{"d_mlp": 384, "positions": "rope", "bias": "none", "init_std_qkv": 0.0478, "init_std_o": 0.0, "init_std_up": 0.0478, "init_std_down": 0.0, "lr": 0.00142, "beta1": 0.9, "beta2": 0.95, "decay_fraction": 1.0, "dataset": "wikipedia_en"}
Each number is 128 + 24 x the weight over its row's rms, rounded and kept within 0 to 255. Layers, rows and columns count from 0. Numbers have three digits each. The size before them is the row's rms in percent of the matrix's.

# q: layer 10 attention query, 192x192, rms 0.0618, rows 0-34,64-98,128-161, columns 0-95
# k: layer 10 attention key, 64x192, rms 0.0583, rows 0-33, columns 0-95
q0 021:141134184157112131150106118125120153142094129120159122157160129114159144099133131135125137105096104117107147146138176132088091157158135120176124112162124135123169132129153194122152156129138134145115138138123128142064168105169136143119181130110145138129127125118145102110158127109157109153
q64 107:116136150141142124148155097125148122145116114086114129146120148084140130095129135128122111118119147148119093107151093143142131143162095129143148171119146122158101155109073148105107150102115117124163123141110171107097106126128136147102145163139122102078151086095102153115162072098114124145
q128 061:145135106122146137128148108121120122163138098134137144150120148112131113078149128108149113160069142123086106104108123150129126132123098151177156165129130110160108130109083151149129183111110141132131145120135181111113100123115136140074120152136128079076154109117118144101159107119148147115
k0 141:118144124097132137093110147103094100096135121129112144111145111135149120157093123133102183146140128106120136151111149091136159097120164160111132112153093164117156130155176108107149112144107142137108112109135096122161131147101141125166091107121143136165113163132158102134125163166145143117
q1 050:150146120129161104143105104141092157139134130125143121120141167144123116101191105116116127114127120144118165120153142140076104131164098128152102157139136108126152154130178171169131134126128138126092126156129143138100139164153100138090142155139125115122125135160115093089136116094084143136
q65 285:142131141147144118155142092135147128125119108100137124159129153105152137095139153137141098120126142145131098100163101148150116137154095123144135159122149114157111148111067171119095149088142117138138135142101164122095125128140123142090152166154118103078151077117081155116151082086125120135
q129 169:140110103128143123138145103152122140167120128115134131154139155106132133083159137093151128149104155124099098100140113172121104145122082132164145172114142124150116150115109165134135153096130137142132139127134150128100113129153121138071147151149131100066121095119085128117167099091127127108
k1 166:128123146155115118156159114150168149148096119138135108131096146120114131109153123120159095104108131139138113109148094152135088149132091108146117137115134087144105143106056150148089131115155129096159142162106155123093104121131143134102160151133125119091142106119115143108135096093116118146
q2 070:119092167128109162111150156111149099121126137142113152129118114117148165148068135158093132127131173105151106134123108113191181131114176129112160112125121141147097114123096102101108108116132090149172135093108119132167119091117150118170102123118123142143133116126138171165100133169153125094
q66 181:105139106104121138122118147122124127133148150153110125106118093156121121166109112118103161144125106123118152156102159100108130115113151132120114097136098156100144099135180087133159093169115132113120119117166088144153132123116133116168090103107144153175107178146169102144104186181143141105
q130 120:109128153112106149108098144115116123121135129128115130112107097121138120173088126141100121103136119134126155148085141104108164120102161119098121094116126152121117086143141087116119089169123130114149104138126119129150142113104125134184124102122143163193122152138165128139103169161134135117
k2 103:112133095125135124135120130096111075098145130130127151121183115126122130153117161137154160146142129111111152134099147130156187107126160161090144115149126178106156130170178102086175147121106140143077135111135093129171149153122100129119108076113119131145123173116149110169120114151153133110
q3 035:137095147100124124131166129157089166114099110142163134118116152126152089117136179116099126132125112171150160160154156142089099114162140103167073113114108133139168129133163181175127114161174169127091131146129143141105158099132111135123168126140118132149145130143178130126139114111117104172
q67 071:116139106125149135157141111120108133182138097089153128139112131088133129111118130100135121103095110139114099090171100162160127148164112145137145136150165113157117156116099159128148144118107108130112137152119170121125110124125166157098137154110137118122130103116159117076152099121122118117
q131 057:127120124161159102118137137115171147124170147100118123138113104088116119125120157089104147100101140129120135120153151148116078112132144137144151155162125129141110115093099170124171155133157149151130105134085184121119118125165172174114132135143133109113107093104110120096170127103155157108
k3 070:103116117098170169098130154110114133108140152153125151110132108149138108144111136112150140135152163121102101142081118066153149079117116144098135126128106144109102133147152096102108141165127131097165112110164129102167116150134147120151130110118122126149139156122129155184102137181145095123
q4 064:151152116147178090127101102163096157148118115120148124108127150142108105118185128102141110125087116124124148105145139158079106123124119136118099159133150114102125143140147130159119161143107120086080100146156165110090114166158122136106124154113146110112098113147139076086143119118101131111
q68 138:153121144148140111152133093122138123127127100097147127141128173110151132094143134149151088129157140124137121097180092148148100138142091121137130145117161099144105151107074172142113147111160124120114143129103164109106110120144132159071153182133116114099129080091091149122155084094129107150
q132 100:138109118146137099132158096139146135145129116129129115139154150096136153106183132125167128148163135128125101104166147126130093132123103145165130170113131125158109148109100159140148165105130125129097132129124122108098113129156130133076142131138104104085136118103081140125167099097125117097
k4 086:142127131158101155143140125151157160169119107121163098138101160125083105087149117084110105088118115140131108136151134155139105180132107114172127158122129089143117112125091146124091131088148133097148119140107147124107084099123130105105162136121127131099133145183136116088133100093107122175
q5 058:130166121135144124145137144103171109082148132142106108140100098126120194160086151146114133109167126140119105113121097135183159131102163117104133114150109119105080119122112092100136138118127116115168111100119132154162113089084143112157105098138119128126127122118110125147108159175131095097
q69 089:151167097129165127130132171120130120099150186159111150106121100146105110139104143175134117159132111134161144155110131083110109141117159124113085091141103142090136113139189082099147142160127144125104131130096106142162122088099127109143119112111137110137132154156125117133121157150105160146
q133 082:129143130101111146109128140108126166130117152116103110113126091157105130164130139164149122132123113120147121133096173094130160087111163129119124095139129151125171111145132092132122110126130145105123103133130106144148150137100122107165099082118120134108145152175118095177105164143113105145
k5 076:119140156130125130124119097124104087088189049149101110141157127122151151133100129121153107146179099148149131138162160129120148141130114120128129132104134174125109139099138105091135119116093123179111136123136102130138110152129116134131142132130100153141112159100140086148140140135108101115
q6 067:091112141115145141122128130116142172193144140137141130112116122121118127100114151138120118137078140122096160169107153098152124124150143111179122128111097138178129117153129170115141123165139164109079116143119120127102110125147178183109171178133168126127136128113113153098123119099146134142
q70 084:086151113109147133119141117158135161104128137093143090075131060099111153155164126107139094099151144140123106112106141147108114119142153148142133136147099098145191122138153117114165156189105120090132127134154115109132109085130119173151141121128116125113108145150181122151113144136125137131
q134 079:102120138141181100081133115149119153133120145108135116125096109139106114129129140174119088094130139146135172187122120105097093129144122131137169114173116118128165141101131160113158146173114143098152102142100150089136140153169118139129177174143146099129120108141142107124105127104164181131
k6 078:148107130152112145085150150151151108099113134099107116167113130179124111142101111118128162151147116138088104107141116087152111117145124121136144095071104149115106140132091127156107083102116136175140126121181127151151166110123146119151119118120150124142108093137163103133116137135126158104
q7 091:132171112129134108128071133141109162151140151111131127116133153115101071100176118102161144130116095122099150132161148155106092139152115144128118166141142099115161164136151134133114144153138146112103106162123131106110110160156120122084141157146144110131101129151120094110132093081108150149
q71 098:142138151143145096137164111138144127141090097121109109146111188097165116099166154141140154157144146108127109093190124144154127110139090160153154179135098107127107142130087152103105115095144137131141122153113126119079127122144141136074159156158128123111124091152112149119133117090136093139
q135 093:151094146137149101171137082147140142167108119089129117146135162093133137103177163119117125133116121127120107124150115159141104130146107182155119156098130086146139170119123144129096153128151121117114088116087112100092102162150086140085164149140117110114137100120109129118137137101118124127
k7 085:092124124143140155150168130143167159131102192142182110123122150114089114126162102114111110101075163111125114129104103145123081193114096097117160139095173108146092118126102140146142113119157108086148120134131144112112124106104127147122127126103128116119132143136160173142127150136160136145
q8 074:087147107180119153133173135127142171136140104156098129138132149182124075106145144107112143157136114099130131150122159146148085106146109140123158119119147132186173128113105116116130085151155129152149136066157131127145142158147166151127135150135145143123152158083140112080103086110116168156
q72 098:117173124117115087087148142143132140147091110122107076133103122202128103110146133067098155109168091122128092165111172119140090107092120158137132126155113153156110158147144118128150116162109118144163113127177133110139128171105128113132118107139131150099117171098175146094106135115118153123
q136 082:128140114157084110138176146163072120134145103143107128147095145165127115118121122090090121097172136116069131179126135181144110112181128124139139112097123137124145114124111164133092094190120130185165120120118152091136165157121119157098127153137094162139108136144113100062070092121124144146
k8 082:136146106136124102113115154122122134172106131130160130136144098122102101159122110103100125130062158152106126109144114132137157151106145145133110112129125151079126115172111094161133122128154146132147112159127102097138187143146096090120151151056148108131129158159142154113120129131147134176
q9 080:163110161095158141102101108162126152167169120100145161130165141108114114106189105105158082147129098120124130143139154147079114122135110144112136140129138105146153175126153160130098121133130149138099112136127141126097106179141124133103152156165116099107109083150126141101107117080106157146
q73 109:163128158139133127137157097151156140131123112084141131131140155092149150083139145155138117125130140157122116105176093168150136125165092112132153134127136105168121164109088146094128126096141122137140146156101149129118107123137131156085159140144119103083126082133093137137128095099125105122
q137 100:140139139152126139156164104139136113159143122093134145156108158104127158105162166119132134138139129137098128116158139171130124137127109126136149179117144107149090146127127154098130117092138137128118132126102146147092108144159114140107151141170098111092158106118106122124158099104133145107
k9 075:116114101150131142143116153101157123179083170129209101132115185097110115155144114112153147095107150104129131132120125133133098156141092112153117165104131102167081149117100168151132155112157120106123114139158179122102144149145140125110131126141160126086148166120110193132167101087126140145
q10 082:113130155179105124124153121131162059109136111131102112138136114124154141175090115108126127122157116145119136127081099156110151121136144139121157120128113101117120093091089116101139063161128136132161142075128152119131121109123109144122136104123116124126133138143101124124133108172131160123
q74 108:106105128118096122056113167125125134124127167129111122103121118170108133164110114110138149156153123102105127145099164115078109123089128136113072112108124154119126125160180097140125129154119139130156116117134098113142134117128133120143123085132111168145109176119114075130106159142139134115
q138 096:115132136123105103096141143143081141116140145136118090119131150154128102161100091135128151110167115108089132159097120138128157138144151146113120090131141149138121115127126093123127091155130117150137129149116111148138147148136144144138078109123123145151166119148131124115083152126150134142
k10 077:147163086118114140099099107139112104113135128142122188109159126092114162116141155107144148136109118115122129153116130117154169146092133139112162132129129118090173102140159116138142104144121123133091102093190116154167154134130084132148118135086139101149170091135155113148101136140173146125
q11 086:138111129128142167137125103141147111129143125112140144150138137110127106116128114128120107165190136146122130140148127111124112114174137121130143110129143100138122198134148120117084121172155157154142148099095146109164110154141115107124150161138088124148103085138081117099092115074145159162
q75 090:102118112140131128156124124156120181113128124094129132143116160128155104141111105116167104142159131148126091094118107139149149130180096129112128100126090099137142153127092132117073125103125129111134158128116138140115139061127138106124134150160081131107121116150072091144152102103099099161
q139 082:150117137134133139135119103091158133128142134095116110122123175069123099113130151135160088162172112120103154143118097093138087134177134138102121130130129072121141138130135155114113158134169145080110140117174175069165111086157147149126162128176109139163120135110100140145166140111122147124
k11 085:123101136168105159101155128132114110162151114134126151137142146092154139139120144125126144115107137094112129131109156173155079116106114133147128163108128139169118132110098166102127144084101120085094133107100159133115115149164121146113116143110133123158165126104157168141147138116157117055
q12 078:106115129129106177147136130130123092129115124132083104143141111151133122160098146149125151121127141119145133152088123125186162147121167126135125104113113141102089097123108108142108084131137116113133147102106136141148130149150158111153101111126145165160156135082127127131083130148149129122
q76 104:140107143134127162138126164115110107127156166156120142096140108146100106148105102112092115121119127102087152160093180152118128144094158127118096104118133152115129092142172082118187122163148126138106126109153121136143126116114122118144103100107136151164111189172194105126126139166146156135
q140 100:115109104104120140107124147117094130152128153158117137101106105159147091145091117126114128130129142127132154149120144141151167155083115140111129107115130160110066103142148104120135113139082111180108114129148123155149132168119118148151098145069144157140147191133139108155108171160109111153
k12 086:111143140099134098123132101142087112084117112116091139157134099140149151131131171113158169160156110166153139116117152093132167103139150158116143109126106126110137138122154119133140140126120166168126102104091087115145141113112117118142150087133122154137112113123146120168111146116160160124
q13 069:111129132106129144157120130098093165176134131140111129117134170151123101128133160176128150116159145096143133136126106181126119124122133100147138160136089133123157128158145139166128145125151089121145129121109147147154137152190132141152120169170155132155126138181115106094147137097157145137
q77 096:130132149154104148117147137126119117166095096141133104129138179152125123113142095145124116116165181127128102135131096184121143101151142135131140143184151075135145141121091161087126162122118114092146115148133143134108090083120143158139166144107125140074118128109086144091164166106133096098
q141 086:112091145127121140123147101159131105159137101114105102131136150144133142126138102143092129122113176100137122134138106186141099117158109134171153105132119102125159144122129145122127107138141088156162144116054155122114112158151145159119140161144117113096134116153123172064125148108124126110
k13 082:147116153132116104123147141135144107113127103115115155147100096104126149090127117111156092087098101147126121104162128077121142143096107120117106130101121117096074127151094122124126115083123149138139146118145128111119140073132095143129124123164110122133169115124125130139096092084147134183
q14 086:145110126093092171136113128164135171116142151105142133116127138135133092079107140121131111153156142114115138112142154100116079134157108085121122137146162079166150187149186153145095120132131094127134129137113112126137117124118100135097124141164113124132106111135104119077108115103094127123
q78 120:143120104167122110125135109148108127153125103094156153132115148128158128096132181167134107114159134123123118070172108132170113129137115113131128124128153106144111176113113139121063147133132132123139135137120150119130129113141133175106144158172111102105126101105089154118146091117121110150
q142 097:131094143116129126143124102136123137142124130125156112142120164103134140087137182104126114132161171104106124098184132144148095138129098119126137130145132112178115154138120170112089146124183130130156127145142145128114096122158121118089154131166116103102098121098101099077145100106117133119
k14 091:141149143172146175147145121142151143170108105131154115133120163120128082120157138119106117113136107106163111115121146153119118094186079101161134148106149110144114124124086159160114112090129115108149155122105150141095105168106151123080115138116097110133154125142157172126136126074136142156
q15 077:078057108139117165100100150159162159153084120137149137126115126144135099122101110131148106138086095100119158138137197141169106117132137157095123111132149153147111141142155158123129142093115138105104161129121131137105102127116099123136139134100151159120115168153133105111144125141115139152
q79 083:094134147156143129120136085167151138142155111132133124128141129104142126120149175144167100087136142106141130066121140149131136122146107134152121164103170119156101122096105194123142123119130137105090115162130148137098109110117115144096106150151151148123114129160094133113153104118137149130
q143 085:088098124169132109115146115166115151115126115122123152157169135110095117106140135148133100153102119104146140125149156139149135105113113147145120115083151145133118150110129194125110151132130125132107100129119125153132118102162144135094152127181146144121116096121106099113124101131152192158
k15 089:100126093129148106143144112094089135096128135125123119138107129185138130159149127086068128119146135165152120134140070112130135083154140127140133111140153113099161120164102126128128121126094117150147126107120089147154150174112163124133113087138097064127131135167149152143074120141132093097
q16 087:106106104110117082147113145124093122147123125105107113118169151157097111140149127120148159137120128088101132126141138142150112144067129150152160139118131160073095113141105157123159151145142153155117122123095139167152142112148126100111097108124162115135109156094174129121119121144166146136
q80 080:156115140129144150157122144096141078140144096165132130095164147140125128128141110117184167130121126186122095129136128136106091181106101120116151179127117150157154127115117110161142166126173121098138138108137094144132160175166129145089108139114148119138117151146145124120067161157182129130
q144 079:099106104168124108171153139125101122142109093119140167110161112123069126117101078109144119134093119131126098084120147149119147132107179152143128154082123171110138135128094107142163163119146150126093128117096119169145175120151124119134101132104135092122120123120114141142099122141133100138
k16 099:153100130103126105104150104126115119128162128107127176140125108183094128116143119091153105165107095131150102132150103126134161118092128147098128136169110133109134121125134114161138109119107118117122112119146085113130124115090120148163107127184102133119166152132106084154121166130128122125
q17 090:127165173152145112107133101097132091120146124113152115134178090110122166155142126169124169107107137121136109128132109127141140120104157139090095120138147133115145089122120137123143139145134104120124110134137129164136150104133138154164106094102122080161142150100136155149147101178179125132
q81 110:121116094144122135103113164121134115138151133154136123105141098140123117140090109157089145135137120125124156149108153119101128090094138145122126104121111137088163100168188100125158104175132131118125113115137079144128112136114121131177106088106118122153124191153147122157119159185133159116
q145 093:120167137125109125107123142083140121115131105122129120116154088164121147144099097183113156075150113148144125132108132121148152102106147129084094117144134138118145102116132121132149078128126136135125120146082108131151158118112106123154042095097123146164181176145179130115121138183115158136
k17 081:109088124084108090129108143167122089059121131134104123125139139132127137163109092075168131122109114110121107108108100142121174104110122154134139117133127142123156131106156113115140146127095108118109116144159121135135123112140159125101162139143151164154132145168120086166121156161135133113
q18 098:120186136158146092103134102099136105101145135105144140122150138104143178162128124145081124110134146130094106119118075088106164098140127114148136138157165136094104094110110135119147156090134085076158118110114113135140109129138161132127109100085107152121128102120092137161164130123128118110
q82 114:090110105097142118149098137084124108100155146156133136098140090134129118178102120149108132134140105158128118157109145124130158105107175101130120075136127170112127124123152089157157110146120119120146137094133097148130154140115123115150104082113163168166100131115139109132105149134150117153
q146 097:095148163142129155104121120113132089105127166128131125084124135104116128159105120191139131116124116136101137142097109081143167106122142133086127112156151159101118113155120118135172153147142120116143117112172113129154128141142146149122089106094116187156136125117153128163117140124144150136
k18 089:137146131138117140107163140122110124086131113151097132148165148156113124125126111087121123199109130124145124128119152134090133163102131135137134148084109129110190094137139112137113138097131113165098125098144141120151139127147047124126128102141123108138131149147122118160117121158126129084
q19 085:128108124111107173121155149158104180155120138122131107130105123163150101149100126100128097145113129138108096149162113111086077151140130105129127116106149087139172150140140107101098109149114124140098112115133151104141101152121141128145106166088110158107114120135141113123134096112092142126
q83 094:123176115166122144131104151174121138151117089147102156144136121108122087101122087130140098087127112147118119135098086186144118131113122118169112162117138115187132110152113143107112162136102137125132128164141138109127063139108114098120135172121107121095124126109100156086164110103097128136
q147 083:128177088137167113133110159172102148170111121163116115105109152132145101178158158110162154086120142127140140123126134125137086127161135153147104119135101115143133124135121143095125132155139111063100131119136137083110081143138108109102159155121130113128134117100130133101146104103148174131
k19 093:138091186186104174096153113107115153154124118135118091130120149112150149133132116154111112110154150118150154133135130110116132120150116111146074116142166122142109133111119147141064127099120125091142135134111132150122151117120137154118143126134107136136131144099117165127184119140106131144
q20 091:125102096123159152158118122150130159181140146127096082127111099136143133082109157095116116188149172154150122112155139155115095134134114090134133139110128101121144193144153172129097087168120154108167150134137132149122139106117122107106165149166154112125122124140117146131155128089113121100
q84 103:132128113126116126142163075124113136125117106105141140140149145098127167098136122137113099149146178113120110113181127156156112123132092076154150153093106109127116167132097160089080136127134113138152177148100140141131129122116132136115142150161112122093106112159059135116132104115092094124
q148 085:140124077121148131134155120151092113157127141137107136140133115095143131094103148076137119176174148140132134131119120166124087143111119070150157148139133091140088163158139148112128159159122133152119142126154103127126109128125142109106158149154157100105089109141090126112176108097124121123
k20 092:115105155154154155163163153148116109150135139135160137162097162130142089118156139136102141117118119129107153125142106083131125182184142163129140144127136117151099117095100124125128132106183164115133114124101155128087084109135163122125141111118144120086152131090132178053173135087123109190
q21 091:077138114112081157133154140144105110150174131135088183111171164141096110151157113164147146127129145151092166147082123139119078106105088138124142137117130143129121129142104139158114110089116140133116136108119097124137139133184094128126164126132166123131097168092177114133126145131187151154
q85 094:104105153170144133140160106093113083141116103145067126157138124101136137112153101143127104106111142164107120088146126131130118118124111149144152184086164124149109138101082131180156145089142131111116116097079151123129153193132121139073125134156129119098107131115115154119095098095197156119
q149 095:093147099139092132120148121109109124124112118142112174123157162118088120120187116125113111102097126119081108099143104172123121123108102143150142155063162129135089157095114129185119121065142151139095142108087132150155150143147141125097162156100139128119112124116153150095129130112169120126
k21 094:175149134103154081137135111150172131101134097106149118152110104144124129063157152152113137132114122106173114111137135093153156128128197127150115106137126156118164116156102185123125114133117127191142113132133093144138155102137100130144110132136128135119145091176110091117114097167132127155
q22 088:126137132116141111073087127128141151169131124116126149131190074146148101162109135124126167126123112146086113132112119165118135131113136164137130115164130130110148140124129121126202133164112125117065146116136126148124102113123135144148100105121131149130182160145145148144097111130145102138
q86 108:122119121117090122122099145098122120127124136167121151105094100153120153160115104084119143124135093106096115138099173106088110133121145130133114117122121146089149103134169093139143128121099143139147130099179077133140141135133185119156090098113140166151102188143135112140114145182118127092
q150 093:141166161151101133103107131157112163139133141137108154108118094149117115161127105121120157123145130125114135116103132136148136096148146133123104126151145144109149119140145106138156155185083140142086129106109126111149139141101162126166093124111134126148115156133161106128103144153141106121
k22 085:129180121133139066121082117137168115095129143137145121111150120130109110159133131163118137107153177116158104128122125139162140167062139107109156112126131141114119049140151104098142113123112121066108099155147122126119149162140134113119098135129098145146132133140152111171146132097158143121
q23 105:120140155111103172150133148124122133190118136113123101116110110134143169115093154119083112167154145109150139152138144168121097104159173129127107122122124127151126133123125131115081097094108118078106140107115116123131113100141161135153167151145128117133124104095090119075130141117122149093
q87 086:094158136145104135190121109176122102139104115109152107139108139123139171136146140145079097115165139136102080135172133153133124107171137118128156122127126133129151140126154154133077100110059129081160151141140120121087107151111142089182135125165112122130152133119107109065141103108100123104
q151 082:131132138125100167161117128118135115126122156168125114145099114126100131135118106128092137138117163134135081132168152152063130155141133129131131111103143107115163116138140128151122150113124148131146174121084185154148120100141127092110101109154160142158139119131089135095142145143120087129
k23 109:140146145159168165106159129136159171153106163114130104125108129072121107119089126120117112096128139149119183101114157129155112093126086140143097166099118097192103141142119145122126128137153145102123155138098132094115105147174174136075149130157134147130107125079129175117123078106135102155
q24 102:092155106147167093130159106096111048131135151115135173114169135114151132159117156107146163117127145168103137103131092174153148123113146139132133153135160162092112085118116126120148135114098127140138106110161138148150163094131183111172138126152142136160150152105145117138143130153167126116
q88 122:091106105114139152107146149131098131101125152126111170108157104150129121147087135105118171155111117136129149188099140128121120117103158114127133103124115156054104108151176103171169121159123157142108109115129084132135147109141140107153120092093159148173092159181156111149105175165122135129
q152 091:095125139108119111107121107119115107128137137151102143108174121146122109167114146111102128125130101135121150143111151140141154116110160123105127119121152186097117104131154102157166106177118122147132097117130112114166192110114099131172125113083131171161130152129153140150102175150109118098
k24 091:142098114113090079127105133127151124083140126131103159132143093148118140118167129160170159164112124139126116106158112080097130130093136156106137094121127171137155099126176121099142134108123094176137119119139103150121103144094092118160100103116116129090123144194150085156116146139149144106
q25 088:100137133118134160158140125142097167168101156123114143147093137121114102098166119122165117100111081127133124153106120139106131117098112084120073173094134101139175096143165136135086109146121114064125134147143086095134133114103178143120124116125159110124147114131125119076098138130089071176
q89 085:059155115123141113164096112173098152147133129176133149144104128154106115133130142152124124100136170080106093136107109177105145109149148133093128154128116131158122145138114138111098137175131137122122120102140129112130163132085105131140082143108131120113131114104108181123123132090096087115
q153 070:103082140129141144132093088133106171107112130100139146135143158146114129149157123156154114119134168114143090087115137138083148122155160061090094124111155122162127148128135096118122115137161137106129135143120120101163095169080165110102082134117123128137158106145091172114126113123089104166
k25 104:154092156098132130141142142136141156110116125137122088103117158172126119123124100133099109117122146114147108125144135168096107122143107102159126149079167096126122122128095143142123101126137144140153128148106160140103104145165141146098164150137147144105091104137109137108148077142065142101
q26 095:162122172161136144140136111128085131092134135145122054121103177085135171099101136141132131109134166140130144121135154130113144117132122138105129117154129067151132143129143183121109108144130155117097162146115107106108138122143107122140137099139128134121113107106110115097149120116107148166
q90 086:158156136134098132170145133141135162170118138130095106101107126122134139125152105136121106100115188092089127097141163182115136161116104135147147154132109131130123143114156129076109134169099134144114151144151151080121122114111111115140080101176126122077109115125142155154154134099090119141
q154 084:126116173162164095125144153143113144159116152179131101118097144138174147128101124150092106131142146150116154133142164109069186112140117161154090109149095088157154135125150152089126144099138139161158132119112082123138123153115114110112145118173131113141125138068123125096138135132120152120
k26 103:104128141120137160149161118163110145143152144095130091114098154123125107120139096125111088117105111134163138117130143130112090074126121136156127135136127084172121164115134162160094125137141146082145147169116152135128057125155111130126134158109148156123167137126134163067153110059142113139
q27 098:128140109093116169159129125166132160159096121143100116146184068116148126115135137107163181137131126124133104102123088118149117159156108115129174179132127151113116144095124108111160150129122119155133148105129154126158128134113149116099157147123130109108108117144132111132132185118114105174
q91 100:150132137131124113101148145137147098168107133110157161119169152135154125102134134123159106095080108111173141106140062109125081104168131089162145139129166138135124103155084148143112153125184129127131133124085193137132162104135154146081149162126174120144151069131150166129131105115120141151
q155 097:131113145108113128144180140135125082132079116112098104121141135123140124116133123118179119146140101137160092129115083110187113143169114102145173146137102155091116128127108138144104141121167093087180125121117144099148145113123127125090166153105140123152120137147130108107151144102122118126
k27 085:149113133137105112103105072116092137089128123147142122142110146142101123096116133136140076149114118120065123127122139147121176177104131138140131151084157107146125157112111158145146117123101127124109157143119156149092115123151090145118113145136088135098148116117089126133183104129097141068
q28 090:112134125185093182157119155159173139132135117128151155141151135123134129118122134118143136113149147137150075099134087119121098172149054127107144131105136132121136144116111097132114120117152125113170135116129139117118115130147126160099117132116059134127133114135180144089139138124139138106
q92 103:126132135135156173121130110139164157146142098098174105129094137146126156102146119128156130071114117166171126094121117148138142142169076111107123118124149086142114116110097162126126145110145148107118129123125164067108120114150092123096153138127085103084153091085103135089157113069123109148
q156 089:151143129170123116139136113130165137156144128138155116128087175129105136070107145148137156112164147127120132145157124120096103125151085136165156159131126067125133144139123136121138131143122123116128155095125152105130115110127092160081144119138119141091139109084086120108150131110132147113
k28 097:128134119108115172110171141118094127116104121130165120146161120085157144109126104146084134134106127131071105113130105104155098139139182138135154153164163134159124211139072145142078126057164143143147122140116112144120170109120152157148152143111109138126138121129144117096147119154106110160
q29 123:116101096123146137144106114130084153113124161139092132089162144145075096123149147142121152137110128112100168163096164111094121121135109155087166098165105143099157111128176119158137135161116135145060123122155098133160132128110136139136101119149142121161110137153150100129087143123140154138
q93 095:085143135119108140137113113114079098078157105149122164114144138136108118115139167154140136137140115120078148153110155155116155119092114137053132114120107138173169138135146122119147129169129137128107136080109111163154170117103106115153084090123141138171111145134151106152101134129124185127
q157 093:122154089163112091110114145119107145123139127132163155103169144136116106127146122123092144109124152139110165155108123144100095122121125143105150104120083144100191128119155122137123140163119150162088134084137092145149131122094135149138070129129135133114108174163131101115088146111155131193
k29 115:149146132083112080122087132148102137129138110115122140155115093119142117138135120130135168132160111154158108102125129122144159137106127157092129129117156142104128094129192124141146131183089107105097120150111130181122146148152114124151118132156118127151161136119126081133132182148133111118
q30 110:145109122095160115145131114188162168110105157125141170139107116113113087138079143115142101061129108101108100109111129133143147118120131090097139102103160140139128092114133094134136125127125132159105108122122158099141122121087114108114115157075121152169153106149139144104151100136065107146
q94 092:119126107124120104132113129172126149118143116144124131127114070172110121113089121082121139148151136081088131133108155103129162119133152114100091126153162144098151087115147089123107124189100190142108143141175118105135141119100120108144135139072128161146089161155140116133124145159115138160
q158 091:177122118148152108131121092148095194096145177142138150132093112133124080094120106121130094107148116097138154149105159110137139109135136121092123116147136122119150124134145102142138130170158123141107118134176161126170146120090095132156134139136148155179090137110164139107116113136102131104
k30 094:126145141134121141127096109079142108181112123150159120115108107123151079129176135167104163104136137150121113139105100170151146150132123099133100111122135115127092146132076125129146135091166091122137129130114134146106142113140192120105113074115111117109129116129111127113155105149164109104
q31 110:171073115095158096121105144144130197166133159139167098098129103115082093121132089107115114127119124116159154143126136128091117106180114113146154144205133138113129168161117152143136104141145117135115154157170147100102104145117097114123095164141137151140126116161149169144119155119097138153
q95 088:226080159114107115163155118112105162123104110080156105155144147117141149104149149115153131124121163156154139125131100107145080126118109137160109150142126134118076143142114150117105126137153124124153171126098135156106164132124138114157141162124083113102158100141112106119140109102110124101
q159 090:210138140129080135149093146124129190170113130144187102113135131094097124158132113100103155084105172104151118133107115108156080151130081130159137123130128144125115140150115146175111117148131143124142134141156125119091129108111121135165126159131145118132141158143131160126125125093092130154
k31 106:144129106156118137104125130159138157135073136127114150095145135140097116122139150158138096154138116122140133153084121194121087111144080099055147134157107134140128153109071118129077169086131098090124125157140153107121114129123121153059147139130145124116111110085108157146110103103136145139
q32 112:115117107101158150126099154142184184084137128100126145115158118095102128105140171117150125131099077130104136079103111112109147102127131173131130116142148165110107129123170136106168115115151081147103157093128107100088166137144116130121115166191131119126132138135132099143150180167111124161
q96 097:102127103113140127126118141135157159083137099119086135124141115151107143113124147094163103156099110092085104121144126102151153080127137139102152137113146146121125129114162117120157134131129131151089172118125069105163133148161144132109094146169136138117166146163105106091136151140115142132
q160 091:122158094098112132116080135125107102090143130092124158103145096101076134110133144111147120157090093104081126098143124133111157118142129134115152131119182169137113117118150161124198124127165078147137126071089115131116120137141133104127122154135120104111132133146134102126114157131125153166
k32 103:155165131168087098124121140124162126088124153133156140133090139101080105130128143150149153130136121153170166146123093144148102127129087147121143146133121091119143124152155188156103121104095121070113128132156149150123107171107114137143184143148137108114126131116105121134120141142171141105
q33 113:103172156125134133143162109131136105106117134086128113137118117145140139157115142137095127097192161090138141110111146159154124133096126134112134134126089135158084101112091099101126130151078133105172127148146143119110121124160190135120089079128156151148135125097125144102115066119113101088
q97 098:124155107150150164147165098061081105114142143129140098134121127104133152090142125126138155090154113125124107147134125182134126127113108100120142164163129136174116117113122119093150127139119177109141139132112095125105114138109161122085160095156137096108136117076069095112143060123116103072
q161 098:125149133127099136111138120106116128124108128102130107129132124113150173115138124136075145128153127133168110167111147185144122119143117121114127146126119133153110110084123120125107100155088160135167159163130097119106098140141189142106147126120125119107164116078070133121135080074132109045
k33 110:140126177134112152115107108105140129130144124130145086142131108159150117140132144134089150150192172139139131064134133110130117138155122138141104106127150095144152119132086128158102139137136120146131122160076155108120157130099158115140122113138104129156079126137156180085116079107087140131
q34 105:155136128103150128109147162065121121164149148085164111115114095078121110126134175103132127128122109096125159113137109119136169089126096166108151129120149122121168115098140108173137117141111115093129121126123112190148131139138154082145119125140116146181132135118149153149108117135098161091
q98 086:117118134165120124157152119100109137144135132134141147116098117095115158119127110149116149129168148132125109117072111166111156096114176109151126115191132126105106103155174115069118093154114109127122158138143130130139110090142158104162122095161103118147103092140090142164123129133116120134